Weights of a small transformer language model: LayerNorm before each block.
Each number is 50 + 10 x the weight over its row's rms, rounded and kept within 0 to 99. Layers, rows and columns count from 0. The size before them is the row's rms in percent of the matrix's.

# down: layer 5 MLP down (transposed), 1024x256, rms 0.0513, rows 307-333, columns 128-255
# up: layer 5 MLP up, 1024x256, rms 0.0513, rows 308-334, columns 128-255
down307 097:39 65 40 57 59 50 44 54 35 58 46 57 49 47 34 62 62 42 62 67 37 50 67 39 54 44 45 45 56 49 59 61 57 48 58 55 52 47 52 55 55 56 47 55 61 59 47 30 34 48 31 66 45 44 39 40 53 48 58 50 49 58 41 59 66 52 52 53 56 59 46 54 44 40 50 53 51 50 56 46 64 56 59 48 46 22 41 42 60 46 51 33 55 51 39 52 63 70 45 59 72 43 29 56 66 22 37 81 56 49 64 48 44 47 44 59 54 26 47 55 52 70 66 39 39 47 36 47
up308 101:59 67 47 56 63 47 53 60 38 56 62 30 73 52 45 41 50 46 55 44 46 40 55 54 42 52 43 39 41 51 52 45 42 51 43 48 63 57 46 64 63 48 53 57 46 45 55 69 57 53 58 32 82 53 34 58 43 29 64 54 45 67 50 43 52 35 74 64 43 65 50 58 53 64 51 49 61 59 56 37 69 71 33 45 40 72 56 57 59 59 54 59 52 42 47 55 39 57 68 39 42 53 43 38 56 65 46 40 38 60 31 55 47 60 41 60 35 57 37 49 68 52 51 44 53 58 36 80
down308 100:45 63 49 51 54 44 55 50 62 57 38 44 48 43 36 46 70 77 34 47 47 49 60 30 44 50 38 62 50 49 63 62 44 59 47 38 47 59 41 53 56 43 55 44 37 62 31 50 41 67 69 48 53 51 75 46 45 54 40 51 57 25 34 39 61 57 51 45 56 50 50 63 58 66 56 58 39 55 46 48 44 56 65 36 50 60 55 39 34 54 53 44 51 41 53 29 44 39 43 47 71 56 76 55 40 50 58 32 46 44 48 55 42 43 54 60 33 47 22 43 48 46 45 41 61 39 60 60
up309 106:63 58 48 56 46 48 47 47 38 52 65 60 55 43 58 43 57 48 39 52 57 55 40 44 51 47 45 48 68 58 39 46 41 60 48 60 67 44 55 69 49 36 56 43 62 44 39 56 62 51 35 49 51 58 75 59 42 48 51 42 42 62 62 54 51 41 27 72 45 49 41 47 47 39 53 53 61 51 66 39 65 51 41 67 68 38 61 46 58 54 53 43 40 59 44 59 50 36 61 31 53 67 48 48 46 42 52 36 53 33 65 47 33 29 80 63 42 52 46 63 40 63 53 47 46 46 60 38
down309 111:36 39 53 47 47 43 56 45 74 53 48 56 57 60 36 38 39 45 64 57 44 55 46 43 52 44 61 51 44 34 57 57 50 51 59 46 61 53 64 61 75 57 55 56 57 66 57 33 42 47 62 48 32 42 49 57 47 63 64 49 74 29 48 39 44 48 44 49 36 61 53 59 61 53 47 54 55 38 42 76 44 61 67 49 50 47 63 58 32 41 51 43 50 35 47 43 41 70 45 42 39 49 52 59 70 65 44 73 58 21 49 62 46 62 50 34 57 44 62 51 56 50 37 53 49 50 56 56
up310 100:77 49 46 45 45 49 44 55 52 55 43 40 53 57 54 43 75 52 51 50 51 51 37 37 53 54 39 29 45 48 40 72 52 66 46 49 52 46 52 41 41 49 40 30 50 56 65 59 48 58 58 47 55 51 48 36 49 55 56 65 57 45 31 56 46 55 55 50 21 59 54 74 53 48 58 62 52 35 51 36 58 46 55 49 60 47 33 48 46 44 48 36 50 38 37 58 62 59 54 56 65 70 43 61 44 53 48 55 70 69 30 55 52 40 44 45 47 56 44 48 48 45 47 56 34 62 41 44
down310 097:44 44 57 59 57 50 46 45 41 34 37 48 39 39 47 47 40 48 45 51 70 62 55 53 56 51 50 51 61 54 51 34 59 44 57 54 51 45 59 32 50 42 58 64 44 47 52 49 37 49 48 45 43 30 49 59 48 35 73 47 31 64 82 37 65 68 41 54 52 55 62 46 54 59 62 50 44 51 50 47 73 46 39 51 42 49 51 40 48 44 39 61 39 50 62 47 65 61 42 20 46 41 44 47 61 29 61 48 36 60 57 46 41 57 53 47 54 39 49 52 50 46 55 39 66 48 43 54
up311 099:34 52 69 39 30 40 40 62 42 54 49 53 49 51 66 66 36 56 72 37 28 50 44 53 40 50 51 46 41 57 38 47 58 47 62 65 46 62 69 64 66 60 53 48 57 40 66 29 49 41 28 38 24 56 48 51 55 40 37 53 55 50 54 53 61 65 53 31 35 54 49 50 55 53 46 37 41 54 41 53 47 55 67 55 61 59 59 45 61 40 34 48 58 64 50 58 39 50 54 65 26 42 49 36 58 64 55 44 56 58 47 62 37 41 55 34 27 54 53 38 61 49 44 50 49 53 45 26
down311 096:42 38 31 54 47 56 29 40 57 51 31 36 64 51 59 57 68 50 53 43 54 38 38 52 59 45 61 50 42 55 33 50 56 44 52 54 49 48 39 37 62 45 59 51 40 39 28 51 64 73 68 58 57 42 59 60 58 42 35 56 62 67 21 53 54 43 50 52 60 49 61 49 50 49 62 46 45 42 78 42 41 25 44 43 49 33 44 43 48 56 65 45 51 34 52 54 61 53 50 55 63 66 78 55 56 51 44 54 62 46 56 42 53 56 43 50 38 51 71 56 57 52 39 36 46 51 48 61
up312 099:46 50 48 28 53 47 45 45 38 54 61 59 60 44 44 41 40 66 52 34 51 55 43 36 53 65 33 53 45 30 54 55 66 42 64 32 52 62 50 52 40 38 60 63 45 45 51 56 48 53 57 47 34 55 33 55 52 47 42 50 44 60 45 50 49 54 72 55 43 52 53 45 64 49 63 60 64 35 50 53 63 54 31 61 57 51 42 49 52 58 62 42 55 39 38 46 49 55 52 44 40 66 52 46 37 44 66 74 37 36 43 63 51 51 42 50 59 46 34 78 58 42 49 41 48 56 61 57
down312 098:51 54 45 62 61 40 52 48 48 55 56 47 46 38 46 49 51 60 50 39 34 41 35 68 58 43 50 35 43 54 66 55 61 53 38 39 50 43 70 57 52 65 44 56 39 24 61 41 59 48 44 55 40 37 47 53 64 48 40 45 46 43 45 53 46 52 31 54 31 49 67 42 44 45 62 52 21 57 57 38 59 55 73 43 72 30 43 42 60 36 44 71 44 45 52 54 39 59 67 53 52 48 60 65 65 53 67 43 51 38 65 41 53 49 45 32 54 60 55 39 45 39 52 54 41 55 54 46
up313 108:50 35 61 39 51 50 67 44 52 56 41 58 48 47 42 50 50 36 36 56 38 31 44 42 53 49 46 34 41 50 58 42 36 43 45 40 51 72 40 34 43 53 65 49 58 47 34 56 54 52 60 43 45 52 56 58 80 50 36 36 48 48 61 48 48 67 51 49 45 55 41 53 50 81 56 65 49 40 53 43 45 37 40 53 34 70 66 49 58 46 62 59 55 29 40 42 63 51 56 45 48 41 48 61 59 53 35 58 43 50 41 45 49 56 42 52 39 60 56 66 51 66 68 53 59 55 69 45
down313 104:76 47 77 40 42 24 52 48 54 65 48 54 55 45 42 52 48 32 53 47 62 62 62 39 53 51 50 42 60 46 59 55 59 45 52 27 61 58 41 37 52 27 42 43 50 59 55 56 37 56 56 37 34 33 50 56 58 51 54 70 49 57 58 49 58 45 72 34 47 64 52 44 42 48 44 53 49 57 48 35 48 57 34 66 42 56 70 52 39 45 55 45 64 34 51 48 67 47 65 60 37 43 36 40 47 63 51 48 76 52 55 49 44 45 49 47 33 67 51 31 60 44 57 59 63 55 46 40
up314 099:74 57 51 53 34 60 60 55 37 60 51 46 40 51 53 47 54 37 38 41 45 69 45 49 45 43 63 57 52 62 47 47 56 60 60 65 63 60 53 44 34 67 37 39 56 46 33 36 33 57 28 35 45 56 52 72 72 45 26 56 55 46 60 45 38 62 64 63 46 28 52 59 62 36 55 61 38 60 58 42 43 59 42 57 48 59 55 49 54 53 46 50 55 52 39 57 51 53 41 72 38 45 36 61 39 57 46 52 57 68 61 54 45 53 50 47 44 60 56 40 46 55 53 45 62 54 62 56
down314 105:35 57 52 58 67 59 57 58 43 38 42 44 39 38 25 65 40 61 57 56 64 34 62 53 50 55 41 35 54 24 29 69 61 56 50 59 60 39 45 38 49 51 52 43 61 50 74 48 56 57 49 63 47 41 53 43 54 54 57 40 42 65 56 63 40 39 47 52 51 59 34 51 44 55 55 45 61 55 33 51 46 53 70 36 65 30 59 41 54 47 50 47 58 44 54 63 56 44 51 60 51 45 41 60 29 39 66 50 52 50 47 40 54 35 56 47 45 50 42 56 55 35 54 37 40 44 42 49
up315 101:31 62 41 62 61 47 46 66 60 46 52 51 51 71 67 37 38 58 39 44 39 47 35 42 45 50 44 49 45 35 55 37 34 37 60 34 47 46 31 49 63 50 51 58 58 54 49 60 42 66 58 40 42 54 55 47 68 52 53 50 54 39 42 49 51 42 31 65 61 54 47 46 42 61 47 53 42 53 54 36 49 68 33 60 40 60 46 47 48 40 44 44 49 55 42 47 57 61 70 54 57 45 61 57 53 62 51 51 52 65 48 49 60 63 40 60 57 44 40 25 54 39 51 44 40 61 49 44
down315 099:83 37 50 55 65 57 67 42 64 45 35 46 58 58 50 44 46 41 48 65 55 37 79 50 34 69 66 48 46 41 51 47 65 63 50 51 59 58 68 64 44 55 28 43 58 56 57 48 48 48 44 69 59 35 53 59 37 61 61 51 51 46 42 49 78 60 59 58 32 39 44 48 47 49 59 43 42 52 66 57 51 38 70 60 64 54 49 56 46 44 51 50 57 36 50 40 53 52 46 48 62 60 50 61 42 52 61 50 64 63 52 63 55 39 46 51 57 28 51 45 30 64 62 57 47 40 46 56
up316 101:60 55 44 36 47 46 41 41 55 33 50 69 59 41 42 45 84 29 46 56 39 63 41 58 50 38 62 57 53 42 47 60 42 31 62 51 46 53 49 45 40 33 50 39 41 57 59 72 44 54 67 55 44 59 50 38 56 44 58 55 49 72 33 56 56 54 48 51 66 65 57 58 54 40 37 54 61 60 50 54 47 69 60 37 45 55 38 45 45 30 48 61 36 61 53 52 43 44 46 35 68 45 60 51 47 55 42 59 39 47 64 49 43 50 41 55 55 50 51 58 39 59 49 54 46 48 47 62
down316 102:60 53 36 48 50 50 57 52 57 45 31 49 45 64 47 54 21 38 54 63 60 52 41 68 34 53 53 62 42 50 47 63 38 57 45 55 67 60 44 37 44 66 44 39 42 50 52 66 41 39 56 48 41 37 57 48 45 31 45 52 53 52 46 43 59 45 42 51 65 44 49 60 36 48 43 48 61 45 37 39 59 68 54 63 60 40 44 48 21 67 43 38 50 49 51 38 64 33 48 53 32 54 56 46 50 55 58 23 48 48 37 52 51 39 38 49 49 55 46 63 49 46 40 76 50 42 57 57
up317 098:34 39 58 48 43 57 32 59 66 44 42 36 48 51 53 50 50 52 45 73 40 49 64 52 72 48 44 60 37 52 73 56 26 69 45 43 49 40 55 57 57 35 45 38 41 43 30 41 44 44 62 48 57 56 62 33 59 64 58 40 55 61 38 51 44 52 59 47 36 43 64 36 56 54 60 62 42 39 33 42 36 43 51 57 54 49 49 49 43 38 58 43 44 31 44 70 57 39 38 39 54 64 66 57 47 62 69 53 56 60 64 62 42 46 34 48 45 34 62 53 50 53 55 46 52 46 58 41
down317 106:63 64 57 30 57 58 57 46 70 51 63 39 57 41 46 63 44 43 48 30 40 38 56 52 30 73 48 48 52 60 57 44 47 45 59 52 55 52 37 24 41 57 50 45 52 60 55 57 38 47 47 39 62 39 24 64 38 50 40 57 33 37 50 43 55 46 53 65 58 54 44 64 37 36 59 42 50 61 37 59 55 49 41 56 50 40 38 65 44 59 55 58 61 66 34 49 52 56 58 56 38 53 30 47 35 60 63 33 51 58 44 53 64 50 44 57 36 64 32 48 32 46 56 64 41 59 49 55
up318 113:43 56 61 55 36 40 29 39 46 55 55 54 43 43 24 37 33 43 58 59 46 38 34 53 55 49 64 39 51 40 44 54 65 57 47 38 44 53 43 43 45 71 62 42 62 37 53 55 44 49 46 51 56 36 47 40 38 47 54 42 49 57 42 23 59 63 61 55 55 39 48 47 61 42 45 52 43 48 53 49 51 46 67 63 43 56 35 62 60 43 47 52 30 55 56 51 67 41 58 56 52 59 42 38 35 68 39 46 51 64 50 56 48 64 50 48 44 47 37 64 58 46 28 47 46 63 27 64
down318 112:43 51 39 38 59 70 63 45 53 55 49 52 42 44 49 35 52 49 64 62 42 54 48 24 38 53 56 62 22 62 61 52 50 41 54 69 39 49 41 55 69 39 53 54 35 63 40 33 50 51 52 43 39 57 54 64 47 61 55 45 68 38 49 52 42 22 46 51 53 52 61 54 54 46 46 48 38 31 65 47 44 48 56 47 62 43 60 45 40 59 37 42 43 58 53 43 46 60 43 49 59 55 37 58 69 46 39 51 50 44 59 39 55 45 25 48 42 36 42 42 64 45 48 55 46 43 53 52
up319 095:46 44 46 44 47 56 44 58 68 55 49 46 62 61 55 31 60 33 45 71 57 46 48 53 52 34 61 51 55 51 45 45 32 51 47 58 37 61 32 61 69 66 40 42 44 27 35 47 54 60 36 53 40 61 52 42 50 50 68 50 47 54 30 23 59 56 50 43 48 55 50 62 47 56 46 53 54 40 42 50 70 53 57 34 43 43 40 55 58 37 49 74 41 36 56 55 42 58 47 61 62 55 55 56 46 39 48 45 49 60 31 47 68 46 36 47 48 31 38 43 32 43 52 49 51 49 63 43
down319 097:31 58 41 31 59 46 45 47 38 19 55 55 50 34 51 67 39 50 44 46 64 38 40 60 57 53 35 46 51 36 43 43 61 62 54 33 64 57 64 45 37 38 46 66 47 47 52 53 31 43 48 51 48 53 46 52 43 36 49 53 47 54 61 63 57 58 52 47 66 66 61 55 57 58 36 51 51 46 56 63 48 42 50 49 54 63 39 50 46 62 51 38 38 42 52 36 61 38 51 32 44 53 61 37 37 64 49 38 60 59 68 41 44 54 75 52 47 45 60 59 51 64 51 51 54 60 54 60
up320 098:59 58 52 49 50 51 55 52 57 56 62 54 40 53 41 54 53 39 46 52 43 44 63 46 65 54 47 77 57 48 70 57 37 59 51 37 55 72 37 60 42 40 50 49 36 63 59 41 43 46 60 60 26 53 37 60 48 51 56 45 33 59 59 46 27 51 35 49 55 69 63 73 52 47 57 62 37 36 42 52 47 55 45 48 58 69 54 40 51 39 51 39 57 72 36 50 44 36 24 38 43 68 52 46 53 60 42 30 60 66 53 70 50 44 54 61 56 60 56 58 52 57 13 51 48 48 43 40
down320 098:54 55 31 51 48 42 60 36 42 58 42 38 50 36 38 53 42 76 57 72 62 44 59 50 38 44 40 44 52 65 54 55 34 39 44 42 55 49 59 43 43 63 31 46 47 47 63 47 69 64 38 63 46 54 54 64 42 56 47 52 69 38 50 41 49 69 32 47 34 41 69 38 49 67 77 45 54 36 40 42 56 41 38 38 81 55 50 44 40 47 37 61 49 51 67 48 46 45 41 58 70 38 42 47 50 44 52 41 58 43 49 40 26 45 67 62 71 51 47 51 35 48 59 72 56 53 47 40
up321 099:75 56 59 43 35 45 50 54 50 56 51 46 50 45 43 48 57 41 56 62 38 59 46 48 57 53 53 51 65 60 42 47 50 48 54 44 59 59 46 51 38 47 55 45 50 35 47 66 48 45 57 46 41 66 24 45 46 39 52 56 48 46 47 44 43 64 43 54 37 50 53 64 49 46 44 52 53 49 44 70 36 58 51 41 34 60 46 54 44 60 42 43 41 50 48 47 43 31 59 37 40 38 46 33 41 55 42 56 50 41 60 55 46 53 48 76 59 33 56 42 47 55 47 65 45 60 27 55
down321 093:52 56 30 50 69 50 52 43 44 34 57 49 46 46 42 39 50 55 41 51 47 44 58 45 48 64 37 52 42 37 48 55 54 51 44 59 41 73 55 43 58 52 53 77 40 66 49 47 54 64 48 41 45 46 60 40 55 44 47 57 43 46 57 42 57 23 48 47 50 35 53 42 56 34 54 49 57 43 55 45 71 44 64 62 57 30 59 59 64 41 57 60 40 41 50 61 45 55 39 54 53 57 56 59 51 37 69 45 36 38 68 55 57 48 48 45 48 61 50 46 44 45 25 38 39 43 74 57
up322 089:52 59 65 55 78 41 72 59 31 42 54 52 59 53 46 59 54 41 55 55 49 44 46 46 52 52 25 56 62 36 60 42 43 61 55 43 59 38 50 55 57 43 34 37 57 40 48 59 41 63 48 60 68 24 50 31 61 59 54 52 69 52 56 63 55 28 57 51 39 47 47 68 58 52 63 53 73 47 63 51 44 51 51 50 46 55 58 54 50 49 54 53 45 59 57 51 30 50 45 53 35 49 51 43 42 54 60 65 27 54 59 65 40 70 47 35 55 62 45 45 40 39 31 40 52 33 40 68
down322 090:61 41 38 40 15 52 40 59 61 31 62 42 41 75 61 30 51 47 49 63 58 42 48 68 56 35 64 44 48 56 40 62 59 43 48 55 43 75 48 35 49 36 58 61 52 65 41 57 52 44 54 43 40 43 46 51 47 42 42 51 37 40 36 48 55 52 52 47 46 54 40 60 57 34 51 37 32 50 38 45 55 44 55 69 53 58 57 38 50 61 54 48 62 52 48 53 54 43 40 41 50 56 45 49 43 39 42 61 60 53 49 33 38 32 46 83 67 37 49 57 42 62 62 60 51 49 53 31
up323 110:33 36 38 63 35 67 61 54 56 34 55 41 34 62 55 49 50 50 51 38 45 43 56 50 43 55 40 48 54 49 69 36 53 58 63 62 49 60 46 52 40 31 33 51 56 42 47 44 52 54 50 42 44 40 46 44 44 65 30 59 53 60 58 44 63 39 63 42 64 40 55 43 54 29 56 55 47 44 53 62 44 57 64 64 39 61 67 47 44 47 51 55 54 64 37 61 45 50 55 47 46 48 45 52 57 68 54 71 46 63 63 38 67 56 52 40 64 51 46 58 52 58 42 41 45 50 51 27
down323 118:42 52 48 24 42 47 48 54 64 42 52 54 49 43 43 47 45 36 49 41 47 51 39 28 27 49 50 35 55 57 51 57 39 48 27 49 45 51 52 50 59 33 50 69 51 39 44 51 64 58 44 56 42 59 60 29 64 54 53 36 62 56 48 35 56 52 49 33 47 54 46 58 57 40 50 49 56 49 45 51 56 47 46 31 34 41 42 29 60 50 41 59 35 16 60 39 50 39 56 30 40 53 56 47 56 54 48 49 44 43 40 66 39 46 56 57 47 36 60 45 42 40 58 45 58 46 56 49
up324 099:63 41 60 38 40 33 63 46 55 51 46 34 49 58 30 64 44 45 49 38 57 59 39 59 48 50 44 57 66 59 51 54 64 40 40 33 46 56 37 63 44 50 58 56 32 40 55 57 52 45 49 50 46 48 60 38 29 41 46 42 50 57 39 58 45 51 62 47 43 54 57 40 58 52 53 53 57 56 59 40 48 43 34 60 62 52 48 60 45 56 56 56 44 43 43 49 54 50 67 62 46 47 54 63 63 74 67 72 42 61 21 65 48 57 60 44 62 29 61 41 48 64 61 51 56 55 53 43
down324 094:43 63 53 49 64 77 34 57 60 61 49 54 48 56 65 34 67 39 33 61 28 47 46 39 69 48 44 57 47 42 53 44 68 42 73 41 52 46 43 39 53 37 46 52 63 62 40 53 51 51 54 34 38 48 60 45 59 33 69 46 51 61 39 52 52 28 65 35 61 56 43 54 61 49 62 50 43 50 39 36 44 36 53 57 40 39 67 53 63 38 62 57 55 51 59 60 28 59 42 40 51 49 51 57 39 32 60 47 63 48 53 52 81 51 44 45 36 67 55 41 68 42 39 51 49 54 67 49
up325 102:49 57 69 53 55 53 57 66 44 54 47 43 52 59 71 28 58 27 54 34 56 50 45 59 46 55 32 46 58 53 49 46 29 53 69 45 51 45 63 56 46 42 58 32 60 56 43 66 43 52 54 51 56 31 54 50 57 47 49 66 34 66 53 52 43 45 53 53 56 57 38 57 52 44 45 50 63 45 53 45 52 61 70 42 45 67 50 48 62 40 33 43 41 47 54 45 53 56 53 38 44 56 74 44 60 52 51 61 54 39 37 55 53 61 52 38 55 48 53 42 41 37 46 74 40 37 45 64
down325 095:52 45 56 59 40 66 46 70 51 42 49 56 33 56 18 47 50 38 61 50 72 54 66 68 34 58 39 48 47 61 49 41 59 36 42 39 55 68 43 39 54 54 47 56 58 43 53 45 55 31 49 33 46 46 57 42 60 69 38 44 60 59 69 48 34 43 51 48 75 49 56 41 57 46 61 40 40 54 33 52 57 34 53 64 61 35 62 42 35 65 47 53 41 50 53 46 48 53 45 40 66 57 47 37 51 46 53 60 63 39 57 55 50 41 55 42 64 38 54 52 61 35 57 39 33 57 57 40
up326 102:46 63 40 51 55 51 23 56 46 40 74 58 44 54 45 62 48 68 64 42 31 53 39 71 52 51 43 58 44 43 51 46 59 50 58 58 59 44 53 43 50 57 67 36 55 47 63 61 39 57 58 39 52 50 43 38 45 53 60 48 58 44 65 62 48 57 46 39 49 74 49 46 48 53 49 63 63 50 48 51 43 41 53 77 53 36 52 55 62 36 39 63 43 54 38 64 37 60 36 51 38 45 44 31 63 40 60 30 58 55 43 50 47 61 39 52 55 51 47 50 58 51 44 29 59 46 39 42
down326 096:51 54 42 42 44 22 60 61 54 49 39 57 56 52 70 40 49 49 32 56 54 45 51 46 45 42 48 48 49 45 53 46 39 34 42 51 46 66 66 57 59 57 57 63 29 55 66 40 53 43 49 58 57 52 35 53 63 37 45 53 35 54 49 45 42 49 52 61 42 40 48 44 41 45 46 56 44 57 43 33 52 54 74 62 52 89 58 46 55 53 44 39 51 53 52 51 59 44 59 60 41 58 41 60 56 59 61 43 42 37 62 52 62 51 46 68 62 43 50 38 50 46 52 52 40 48 75 55
up327 100:51 43 35 34 42 58 63 63 48 42 38 67 44 51 52 46 39 61 43 61 45 45 58 56 47 32 43 43 48 59 52 64 57 63 52 46 68 34 44 51 46 53 35 47 68 43 52 60 47 51 36 37 40 51 25 28 55 51 43 40 45 66 45 55 64 53 60 41 41 43 38 49 62 50 52 50 51 54 51 56 48 61 41 35 60 68 44 61 48 63 59 42 49 36 40 32 57 52 48 53 68 48 65 61 38 61 41 57 65 59 60 56 52 45 54 53 55 57 46 44 64 52 45 56 31 51 57 57
down327 089:39 65 58 43 41 37 49 33 65 42 50 45 60 72 54 47 47 53 45 25 48 44 44 54 43 40 63 55 40 44 43 43 57 41 54 40 35 67 55 52 57 46 61 53 43 52 40 45 55 39 48 54 51 44 63 54 58 47 62 50 37 42 58 36 48 68 41 53 48 35 56 46 50 57 43 54 52 60 55 48 51 43 58 50 55 26 49 47 57 47 48 60 68 60 49 48 58 60 57 57 28 53 46 46 49 49 32 49 49 62 41 40 50 54 56 56 57 45 59 65 51 29 52 42 49 54 65 39
up328 111:67 43 52 70 45 55 22 58 44 54 49 72 57 46 35 54 25 25 49 52 48 60 53 44 48 68 57 54 37 65 56 39 54 49 56 52 32 38 37 55 60 54 58 35 63 52 41 65 53 52 74 47 57 55 51 63 33 54 41 38 57 39 38 44 54 43 41 48 67 47 44 41 45 32 25 72 38 59 48 59 53 57 54 41 51 50 57 53 55 39 47 35 55 39 52 64 65 35 42 48 50 29 48 45 39 60 45 59 54 61 48 49 59 53 61 48 37 46 54 45 39 37 34 50 59 42 54 48
down328 118:30 45 36 40 52 59 50 36 51 67 40 33 59 45 50 50 59 71 44 64 40 39 42 46 34 53 35 41 47 25 49 40 33 52 48 53 42 51 40 53 45 39 57 54 44 62 61 62 52 56 53 65 54 43 44 36 57 67 50 68 63 63 57 54 57 54 60 41 55 45 72 40 44 52 40 33 62 42 33 56 41 45 48 41 36 53 51 64 58 51 69 56 33 56 40 57 46 58 51 49 47 49 61 25 53 63 61 45 53 46 51 55 41 55 31 75 50 45 57 61 56 50 50 42 47 55 42 65
up329 094:44 55 42 36 53 46 46 47 37 73 70 53 62 63 45 48 60 49 54 58 49 61 53 55 45 57 48 40 50 32 57 53 41 49 50 65 41 46 56 55 50 38 32 40 59 33 40 48 39 73 43 59 61 32 41 63 40 48 64 40 22 50 50 58 54 50 39 54 54 37 48 48 51 63 45 47 42 31 49 49 61 69 64 43 56 42 59 43 34 47 54 70 35 49 61 78 46 44 71 68 52 67 70 66 53 47 68 42 56 51 61 51 39 51 37 35 41 44 49 45 35 61 44 61 57 45 44 62
down329 091:51 54 54 61 56 45 37 37 56 39 55 27 38 37 54 39 44 56 57 40 69 39 49 37 54 42 43 57 50 48 60 47 66 48 42 33 52 45 48 39 51 52 48 47 38 54 56 42 44 55 64 33 40 45 38 46 45 52 44 66 48 55 52 53 44 48 29 54 45 60 45 47 50 49 52 50 39 44 57 51 44 32 35 56 56 41 43 44 55 50 43 30 48 53 54 46 42 49 57 40 49 50 53 45 53 51 60 67 53 27 48 60 42 45 59 60 65 60 51 63 49 29 52 41 50 34 47 10
up330 096:51 46 41 63 63 55 47 49 43 27 54 57 62 59 52 46 65 48 62 43 40 34 62 40 53 62 62 44 62 69 49 50 32 40 45 47 45 55 55 63 55 53 57 48 31 44 48 51 48 59 47 42 67 54 35 52 47 51 57 41 50 56 48 70 57 44 56 69 47 53 53 52 39 53 40 74 50 49 67 52 57 49 44 40 47 40 48 50 42 55 58 55 55 57 58 51 39 60 44 28 56 52 43 60 53 48 46 63 49 53 60 51 36 76 51 59 47 39 56 45 52 46 61 27 54 40 43 58
down330 096:41 54 48 44 41 46 48 56 34 44 39 43 46 40 60 31 40 40 61 55 63 68 32 59 49 28 58 46 68 53 58 53 72 41 39 43 51 41 54 42 42 53 61 42 49 60 53 51 48 32 54 32 23 38 51 28 42 45 42 48 47 63 47 42 44 46 47 40 51 60 42 53 55 56 40 61 54 45 47 41 55 66 70 59 61 60 46 32 51 40 39 60 57 63 46 43 46 52 43 59 41 63 37 46 33 42 54 44 44 27 42 65 63 45 65 49 43 54 37 58 67 45 35 55 44 67 49 44
up331 092:44 58 64 37 35 49 39 58 68 60 56 53 51 66 57 47 58 59 45 32 49 45 39 36 39 58 42 54 40 53 59 57 40 51 55 39 47 40 62 52 62 54 58 46 32 46 52 51 64 43 68 42 69 40 47 63 70 33 67 56 50 41 37 44 48 59 60 49 55 57 48 49 59 49 63 54 68 61 54 57 59 48 46 55 41 67 37 63 48 58 44 66 65 54 51 55 32 61 57 37 66 72 50 42 46 44 33 56 40 55 51 56 34 44 41 24 56 55 72 52 46 60 60 55 37 63 50 55
down331 093:47 62 44 62 43 44 37 55 34 62 50 58 47 60 29 52 54 48 42 63 66 45 63 54 67 42 48 43 64 50 66 35 51 52 54 59 49 46 45 44 63 49 44 36 47 64 57 40 39 43 48 42 59 63 32 41 36 56 41 51 36 56 72 53 49 47 66 56 60 53 29 56 56 51 55 57 49 64 44 44 30 52 53 40 52 50 42 39 60 55 51 26 48 54 56 59 44 44 59 53 42 52 35 61 53 63 65 44 43 45 57 59 49 61 67 74 49 44 45 54 57 49 51 66 66 45 48 48
up332 100:41 33 58 48 47 50 55 49 56 41 46 41 45 66 42 39 38 47 46 46 64 53 59 46 37 55 43 57 46 65 64 43 50 57 61 51 43 56 63 59 42 70 47 40 51 66 48 50 54 54 62 39 40 31 54 37 42 60 61 38 35 52 38 40 45 54 47 52 37 61 51 55 64 40 61 42 57 34 60 50 75 51 32 51 34 58 57 51 63 41 54 51 38 39 39 24 45 56 29 48 43 42 54 34 44 58 61 72 49 48 62 52 52 49 53 54 44 56 48 42 40 60 61 44 56 40 36 52
down332 109:62 59 55 49 61 49 55 62 52 48 51 52 43 44 58 44 40 37 52 48 65 43 60 53 57 50 58 57 32 59 37 55 61 48 55 59 40 52 46 51 49 52 54 44 56 52 56 43 51 49 56 50 52 38 62 48 41 61 37 56 56 52 63 64 50 41 50 42 63 57 65 45 41 35 38 48 69 51 61 50 63 52 45 56 44 57 61 65 45 50 64 52 56 34 64 34 54 46 44 52 32 51 40 54 47 50 56 53 51 53 77 36 70 28 34 56 32 51 43 62 67 46 40 38 54 56 46 66
up333 094:35 35 54 51 57 56 56 56 64 41 37 64 56 64 36 60 38 48 48 43 46 51 66 52 64 37 58 42 47 60 58 34 55 53 66 44 51 58 48 46 33 42 46 49 59 31 50 60 48 53 44 52 46 33 55 47 45 59 48 50 49 64 48 84 47 40 50 39 48 36 57 65 62 43 47 44 56 54 46 55 54 47 77 50 53 60 55 43 44 55 61 58 51 55 75 55 38 52 35 33 46 50 58 59 61 55 43 39 66 21 64 47 39 46 53 64 52 56 33 49 54 51 31 40 58 42 47 58
down333 099:48 39 53 47 43 51 25 46 50 45 51 59 53 49 49 76 47 60 54 57 50 54 47 50 47 61 47 52 59 62 50 58 64 56 50 74 73 45 45 54 43 63 41 48 43 34 55 38 56 56 56 56 60 50 41 58 49 75 49 46 32 34 40 61 61 55 67 61 51 50 40 39 49 68 54 60 47 57 54 60 51 52 40 61 54 35 59 34 50 55 51 50 58 32 44 45 71 53 52 46 67 40 41 52 51 66 48 42 26 56 35 57 40 54 39 64 46 43 64 50 65 43 46 54 50 42 57 55
up334 095:58 68 41 47 59 39 48 26 22 65 72 57 43 41 72 43 46 43 38 53 55 52 46 52 39 55 48 46 62 66 39 59 55 39 47 55 47 46 25 48 44 39 32 47 54 51 50 53 56 68 37 48 42 42 45 26 40 52 37 43 51 58 54 44 40 41 57 49 46 48 61 24 39 49 55 39 60 52 52 43 57 47 53 57 44 48 57 50 49 57 45 44 54 47 53 60 56 54 68 38 35 58 55 55 72 50 45 68 52 36 49 45 57 36 39 71 43 78 58 54 45 54 44 43 56 58 58 55